{
  "vocab_size": 6654,
  "hidden_act": "squared_relu",
  "norm": "rmsnorm",
  "norm_place": "pre",
  "qk_norm": true,
  "tie_word_embeddings": "early",
  "extras": ["local attention windows", "value embeddings", "hashed n-gram embeddings", "a smear gate", "an embedding shortcut", "weighted sums over earlier layers"],
  "init_std_qkv": 0.121,
  "init_std_o": 0.0271,
  "init_std_up": 0.121,
  "beta1": 0.95,
  "lr_head": 0.0101,
  "schedule": "wsd",
  "decay_shape": "sqrt",
  "batch_tokens": 16384
}
Each number is 50 + 15 x the weight over its row's rms, rounded and kept within 0 to 99. Layers, rows and columns count from 0. The size before them is the row's rms in percent of the matrix's.

# layer 6 MLP down, 96x384, rms 0.0811, rows 0-95, columns 160-191
103:38 45 59 64 43 46 41 51 74 49 41 54 45 63 56 28 67 45 53 43 40 47 64 50 54 58 53 45 44 49 53 61
106:69 50 51 55 40 63 48 45 41 46 43 49 45 51 38 36 37 51 44 45 40 30 56 47 51 65 30 61 60 19 60 61
094:77 57 51 43 46 57 57 68 65 40 41 44 51 95 57 41 60 22 55 35 55 62 51 46 61 48 69 70 42 57 47 76
103:44 57 31 59 70 34 85 52 39 69 68 35 69 54 43 33 56 46 46 44 47 71 34 65 69 75 33 48 43 72 46 34
099:74 44 47 83 55 63 60 41 25 64 59 39 18 28 48 80 49 51 55 70 67 75 58 72 50 83 42 67 52 55 55 58
101:39 55 43 62 37 57 49 51 71 58 42 37 48 61 33 68 31 41 77 50 59 39 41 71 59 64 57 59 44 37 77 62
109:27 43 43 56 72 63 23 24 58 45 44 43 38 51 52 34 61 65 56 64 64 88 38 30 69 65 48 39 49 62 45 67
106:59 58 25 69 40 58 29 67 39 56 54 49 44 35 55 61 34 65 39 08 60 54 33 39 48 41 69 46 58 77 75 47
128:48 46 61 38 55 51 62 68 33 48 27 60 49 43 50 44 39 27 42 50 40 61 38 49 49 65 32 47 64 53 62 40
107:52 45 53 65 62 49 56 55 47 47 38 29 58 26 51 61 52 39 58 66 45 66 45 67 43 52 73 41 31 79 64 45
109:47 56 74 79 32 43 53 47 55 59 51 38 46 77 68 55 44 36 44 81 39 23 30 39 59 32 46 61 52 54 46 57
095:25 33 34 69 54 57 35 87 52 57 70 56 50 27 55 62 45 58 22 27 55 52 37 61 36 29 52 41 30 35 59 63
095:35 36 55 57 90 43 46 33 35 65 45 52 44 45 47 42 50 46 60 45 59 33 45 63 37 72 42 47 56 63 62 90
109:30 42 56 42 47 49 38 45 42 48 77 59 63 59 49 43 55 35 62 51 54 35 63 47 54 50 35 51 62 74 48 48
096:53 44 40 66 55 68 61 49 69 08 52 53 56 32 59 56 48 42 43 40 56 56 53 34 48 62 79 38 59 42 42 65
100:78 56 40 37 46 73 48 44 29 42 71 64 47 36 41 29 41 30 29 47 46 57 37 45 44 42 38 40 51 44 39 45
108:50 53 30 28 51 79 60 79 48 61 41 32 59 65 55 21 32 20 55 44 61 53 54 32 71 64 34 48 27 76 64 60
100:54 55 58 59 58 62 23 25 33 43 32 42 54 44 36 55 49 67 48 58 62 51 48 66 26 45 34 37 53 65 21 37
105:63 34 70 36 59 36 65 52 66 50 48 28 35 57 48 45 44 58 49 52 32 54 56 55 44 23 33 35 54 69 80 15
108:46 48 39 41 36 74 45 46 30 29 61 00 49 51 38 59 40 60 51 32 31 46 53 55 66 36 53 38 41 43 49 49
095:28 38 53 39 40 50 62 55 20 75 52 67 72 73 48 49 57 39 62 48 46 50 72 46 70 46 78 58 68 52 56 64
096:65 48 54 56 70 39 55 59 44 69 73 32 28 22 54 25 54 39 57 68 81 45 45 39 50 22 52 51 55 48 76 41
085:57 64 68 36 84 43 40 30 40 60 46 50 37 51 49 49 51 56 44 27 49 57 48 37 18 66 27 44 68 46 88 37
108:64 44 49 32 34 64 36 46 59 47 67 71 41 76 49 99 82 66 49 88 49 50 49 50 64 52 53 47 35 38 68 68
087:57 61 45 38 37 21 36 38 56 29 74 71 57 39 46 64 55 23 41 65 73 52 55 79 64 44 15 41 55 47 48 42
099:68 54 45 66 23 66 52 75 42 35 59 37 42 47 43 60 44 33 52 81 69 68 49 60 47 33 76 90 29 44 56 45
108:63 49 43 60 50 65 56 51 60 70 67 54 63 22 54 46 67 43 43 44 54 35 49 48 61 38 32 47 44 69 35 39
095:49 48 54 53 52 36 21 38 71 53 52 56 41 45 40 37 26 84 34 65 50 33 53 46 68 59 36 24 45 32 49 52
099:63 47 69 54 53 47 49 28 30 63 54 61 77 32 40 58 65 61 76 37 64 72 69 69 91 56 30 78 55 49 72 61
097:65 45 81 35 57 50 45 65 55 37 53 15 35 90 59 70 38 65 51 52 39 63 59 70 14 48 27 55 36 27 47 30
106:41 58 37 59 57 52 34 34 56 73 17 36 57 59 48 31 80 39 52 47 37 56 51 32 61 44 57 47 61 67 46 38
094:61 45 67 54 63 42 56 74 56 43 30 34 50 71 34 32 30 52 55 68 26 55 68 52 49 41 46 46 64 57 38 47
101:61 65 37 44 14 27 47 42 58 55 64 55 37 41 39 72 68 53 48 77 46 39 67 48 87 59 68 59 47 57 50 55
108:39 46 43 18 34 44 68 54 61 48 43 73 49 49 58 26 45 66 38 47 53 71 46 47 44 84 70 61 53 56 38 76
105:37 61 37 60 37 21 54 39 77 47 52 53 60 71 35 38 54 45 34 61 59 60 35 41 57 73 51 35 65 76 58 52
092:55 56 48 67 46 46 47 49 36 57 65 42 34 64 40 48 53 50 51 22 44 64 41 56 53 56 62 37 22 60 47 47
104:64 47 36 43 61 36 55 34 31 55 39 28 46 68 68 55 41 53 47 76 58 42 41 75 44 68 37 72 48 49 55 75
100:63 61 55 33 26 69 52 39 51 33 32 84 34 43 52 51 39 65 72 34 65 80 59 60 59 49 59 51 64 65 61 41
098:63 81 36 52 49 45 70 56 45 53 30 63 55 54 57 28 83 57 39 47 60 25 51 67 17 64 26 59 64 45 68 18
114:50 52 41 41 49 52 54 52 60 27 36 40 42 56 54 73 64 51 39 54 41 42 37 29 57 33 47 54 53 54 46 77
102:51 47 45 67 52 39 46 61 45 31 46 39 29 41 52 48 30 82 23 53 54 56 50 65 43 69 56 61 65 79 56 58
096:68 44 42 64 47 50 32 25 23 67 79 77 49 59 52 28 37 63 40 40 33 36 31 87 54 47 34 28 36 67 64 43
101:50 64 36 67 47 53 55 55 29 48 52 41 45 66 39 54 36 19 70 65 39 30 53 54 41 40 67 58 50 45 44 39
097:32 48 42 77 81 48 61 52 54 60 26 57 57 01 54 24 52 50 66 40 61 56 45 55 56 60 45 52 68 52 55 27
089:61 54 68 58 24 86 49 44 63 23 28 58 12 80 41 47 53 41 55 37 56 67 36 31 54 57 53 45 41 67 64 57
095:56 58 46 64 77 48 57 60 22 59 45 50 69 82 42 40 38 59 37 13 32 45 40 57 39 24 51 34 41 53 28 87
100:44 41 81 51 46 80 45 37 46 79 29 48 41 76 40 62 63 43 47 56 52 64 63 50 60 48 45 66 36 64 30 49
102:43 49 25 31 80 49 41 33 57 69 76 73 33 48 65 23 57 32 36 41 42 62 47 25 89 59 50 67 40 55 42 68
102:52 49 48 53 54 55 36 40 32 63 35 43 51 35 46 50 27 59 50 29 54 75 19 55 61 63 10 42 35 49 53 16
093:55 52 43 30 40 82 36 50 46 21 66 45 51 46 48 63 40 73 53 43 38 44 44 75 58 56 62 49 35 34 47 67
098:58 53 54 42 62 40 27 41 56 44 51 58 53 14 36 39 48 56 39 41 65 60 25 53 35 41 31 61 61 27 34 77
097:53 34 75 56 51 61 28 50 60 47 50 20 54 39 38 61 57 36 49 56 54 23 28 62 26 44 35 63 47 05 36 43
097:57 39 40 42 41 86 37 47 41 43 56 43 41 56 47 41 31 46 41 29 28 78 22 56 46 48 28 40 41 46 49 68
083:22 56 35 29 39 70 40 55 67 47 49 39 68 87 42 45 56 56 32 57 45 49 20 67 35 44 48 59 57 48 29 49
096:86 28 62 28 31 44 49 68 48 51 55 28 41 44 44 74 56 51 64 48 49 54 41 53 45 66 60 49 57 40 60 59
100:22 70 68 40 63 51 45 13 59 68 60 36 58 64 57 45 71 44 55 45 62 41 67 44 35 70 37 54 81 26 25 88
095:58 43 42 32 67 57 40 52 37 65 51 58 58 45 59 54 55 60 52 29 50 68 62 54 57 52 35 49 27 36 74 62
089:57 46 21 68 63 54 43 67 34 48 65 46 34 12 58 56 45 78 48 67 45 76 47 65 45 67 71 56 68 32 60 49
110:57 61 75 50 53 48 51 61 55 56 44 31 59 77 59 54 44 56 51 61 40 82 62 64 32 45 46 46 59 52 76 11
100:31 58 35 50 51 54 44 47 44 59 62 68 37 50 37 47 22 44 60 51 43 31 46 37 59 55 32 26 55 36 63 55
097:77 39 51 41 73 78 64 42 46 85 60 57 40 35 52 55 43 49 48 39 34 57 49 20 72 57 49 54 45 51 45 32
102:43 41 35 42 42 56 47 66 53 22 60 61 44 49 49 25 57 44 30 39 34 47 44 61 67 25 22 50 56 59 44 38
096:66 39 58 40 81 74 60 43 41 69 37 33 50 32 42 40 46 52 54 51 48 59 46 35 61 57 53 53 41 50 38 15
101:49 57 36 53 52 65 44 63 40 69 49 55 53 41 41 55 36 68 52 39 69 77 43 38 61 52 60 54 62 51 57 59
093:47 53 47 56 52 55 63 36 50 65 52 58 42 31 48 21 65 55 41 71 59 29 38 61 71 77 72 74 77 71 47 70
100:55 31 79 21 34 39 46 30 48 38 77 63 39 91 40 15 44 52 60 68 53 34 35 31 67 44 47 50 50 13 34 73
099:48 65 69 59 69 56 65 87 44 40 48 52 70 69 37 44 51 36 52 56 62 33 59 44 37 36 42 67 65 40 68 39
101:47 48 52 58 43 29 78 42 41 36 34 66 48 20 55 41 58 55 40 52 61 49 71 38 30 81 55 43 50 62 36 54
100:44 63 57 55 70 66 56 62 49 49 46 50 37 44 37 76 41 26 38 61 45 41 56 77 30 59 23 52 68 68 73 57
096:39 56 50 40 32 72 73 35 31 76 47 54 43 65 42 25 56 76 29 44 64 54 50 40 42 44 48 50 64 45 49 66
093:60 41 49 29 50 79 13 30 41 65 51 74 64 55 34 53 45 64 48 54 51 51 71 47 59 46 14 27 54 69 62 40
086:51 47 84 58 37 41 39 72 63 51 61 66 47 66 46 23 63 37 81 53 68 73 25 28 90 67 72 60 47 81 64 43
094:27 55 67 40 26 50 56 64 41 31 60 25 49 43 51 62 41 78 68 00 74 80 65 55 35 50 45 32 45 69 58 21
100:29 47 44 44 47 11 37 76 41 52 48 60 44 78 64 56 63 56 40 51 25 46 30 53 53 37 37 41 67 58 25 63
096:50 39 33 26 39 71 33 39 41 40 50 40 56 24 39 48 36 15 50 26 36 43 62 44 44 47 67 74 55 47 30 49
102:41 43 25 51 56 79 39 69 21 31 42 81 36 04 36 71 66 70 49 51 79 53 44 78 77 65 22 60 60 64 54 42
101:41 55 69 53 62 42 44 72 23 47 22 51 62 70 44 64 54 45 77 60 70 56 53 27 45 10 99 59 46 66 53 12
103:44 55 43 47 45 54 35 52 53 43 46 61 43 41 44 49 58 37 55 47 34 59 35 69 26 50 42 47 49 35 35 61
103:82 32 21 52 55 46 51 50 43 16 64 39 33 59 39 57 21 20 48 49 52 51 22 60 58 57 64 52 42 50 63 99
099:47 66 61 43 55 56 71 60 33 32 63 30 57 47 35 48 41 50 65 75 46 47 53 35 55 54 60 67 63 55 64 54
109:54 37 51 29 57 49 41 62 48 53 57 46 56 47 49 62 43 60 47 95 55 46 40 66 50 39 47 64 42 55 51 61
102:69 41 60 60 66 76 54 52 51 66 35 45 42 62 69 20 46 48 42 54 63 69 60 60 66 76 39 56 34 42 59 32
100:44 39 40 36 56 69 57 62 51 61 47 42 40 67 46 62 63 61 24 41 55 53 70 29 39 37 56 64 58 64 56 16
103:31 65 63 56 33 36 46 64 57 45 47 58 43 58 53 47 41 67 43 52 72 49 26 56 52 78 67 46 63 59 42 56
097:55 62 60 29 30 81 29 50 24 34 50 62 53 39 53 70 60 30 47 73 41 38 34 65 59 60 18 77 50 65 53 27
100:39 75 61 61 38 73 43 19 64 54 42 38 58 52 51 57 37 67 51 72 66 38 67 67 51 53 57 69 44 69 51 44
106:66 60 63 48 42 41 51 82 31 37 58 52 62 51 61 44 33 70 48 60 43 39 46 59 59 55 58 56 72 33 43 52
089:46 51 26 48 68 62 55 41 59 50 62 26 41 65 38 40 43 48 50 46 42 25 69 55 27 40 37 34 38 42 45 37
106:45 53 45 67 78 53 60 53 30 79 52 43 53 38 49 59 45 52 56 48 72 49 44 34 57 37 44 46 51 51 36 37
105:31 57 30 43 40 60 62 74 56 25 51 65 13 76 45 42 48 48 57 62 47 24 52 62 41 56 28 58 40 55 46 60
095:33 39 31 32 44 46 61 35 50 56 31 48 45 46 60 47 71 33 48 46 53 27 53 61 48 55 42 57 59 68 52 73
105:26 50 14 28 56 61 53 54 92 42 66 53 61 27 74 37 62 50 96 62 76 54 38 54 24 47 81 61 53 33 40 61
098:33 42 62 73 77 41 48 50 41 40 58 54 46 56 56 68 56 46 24 54 50 43 79 60 43 44 37 33 46 72 63 36
092:44 36 64 27 39 59 53 30 49 35 50 65 72 48 42 46 43 58 37 19 62 81 20 37 91 51 47 51 08 74 62 44
097:41 41 57 36 44 49 48 21 61 77 34 57 57 81 40 32 40 69 74 66 46 70 32 68 46 54 51 43 38 56 38 55
095:38 34 68 29 59 57 39 50 61 63 61 47 41 38 57 54 36 64 61 65 72 61 63 35 87 40 52 68 53 00 46 61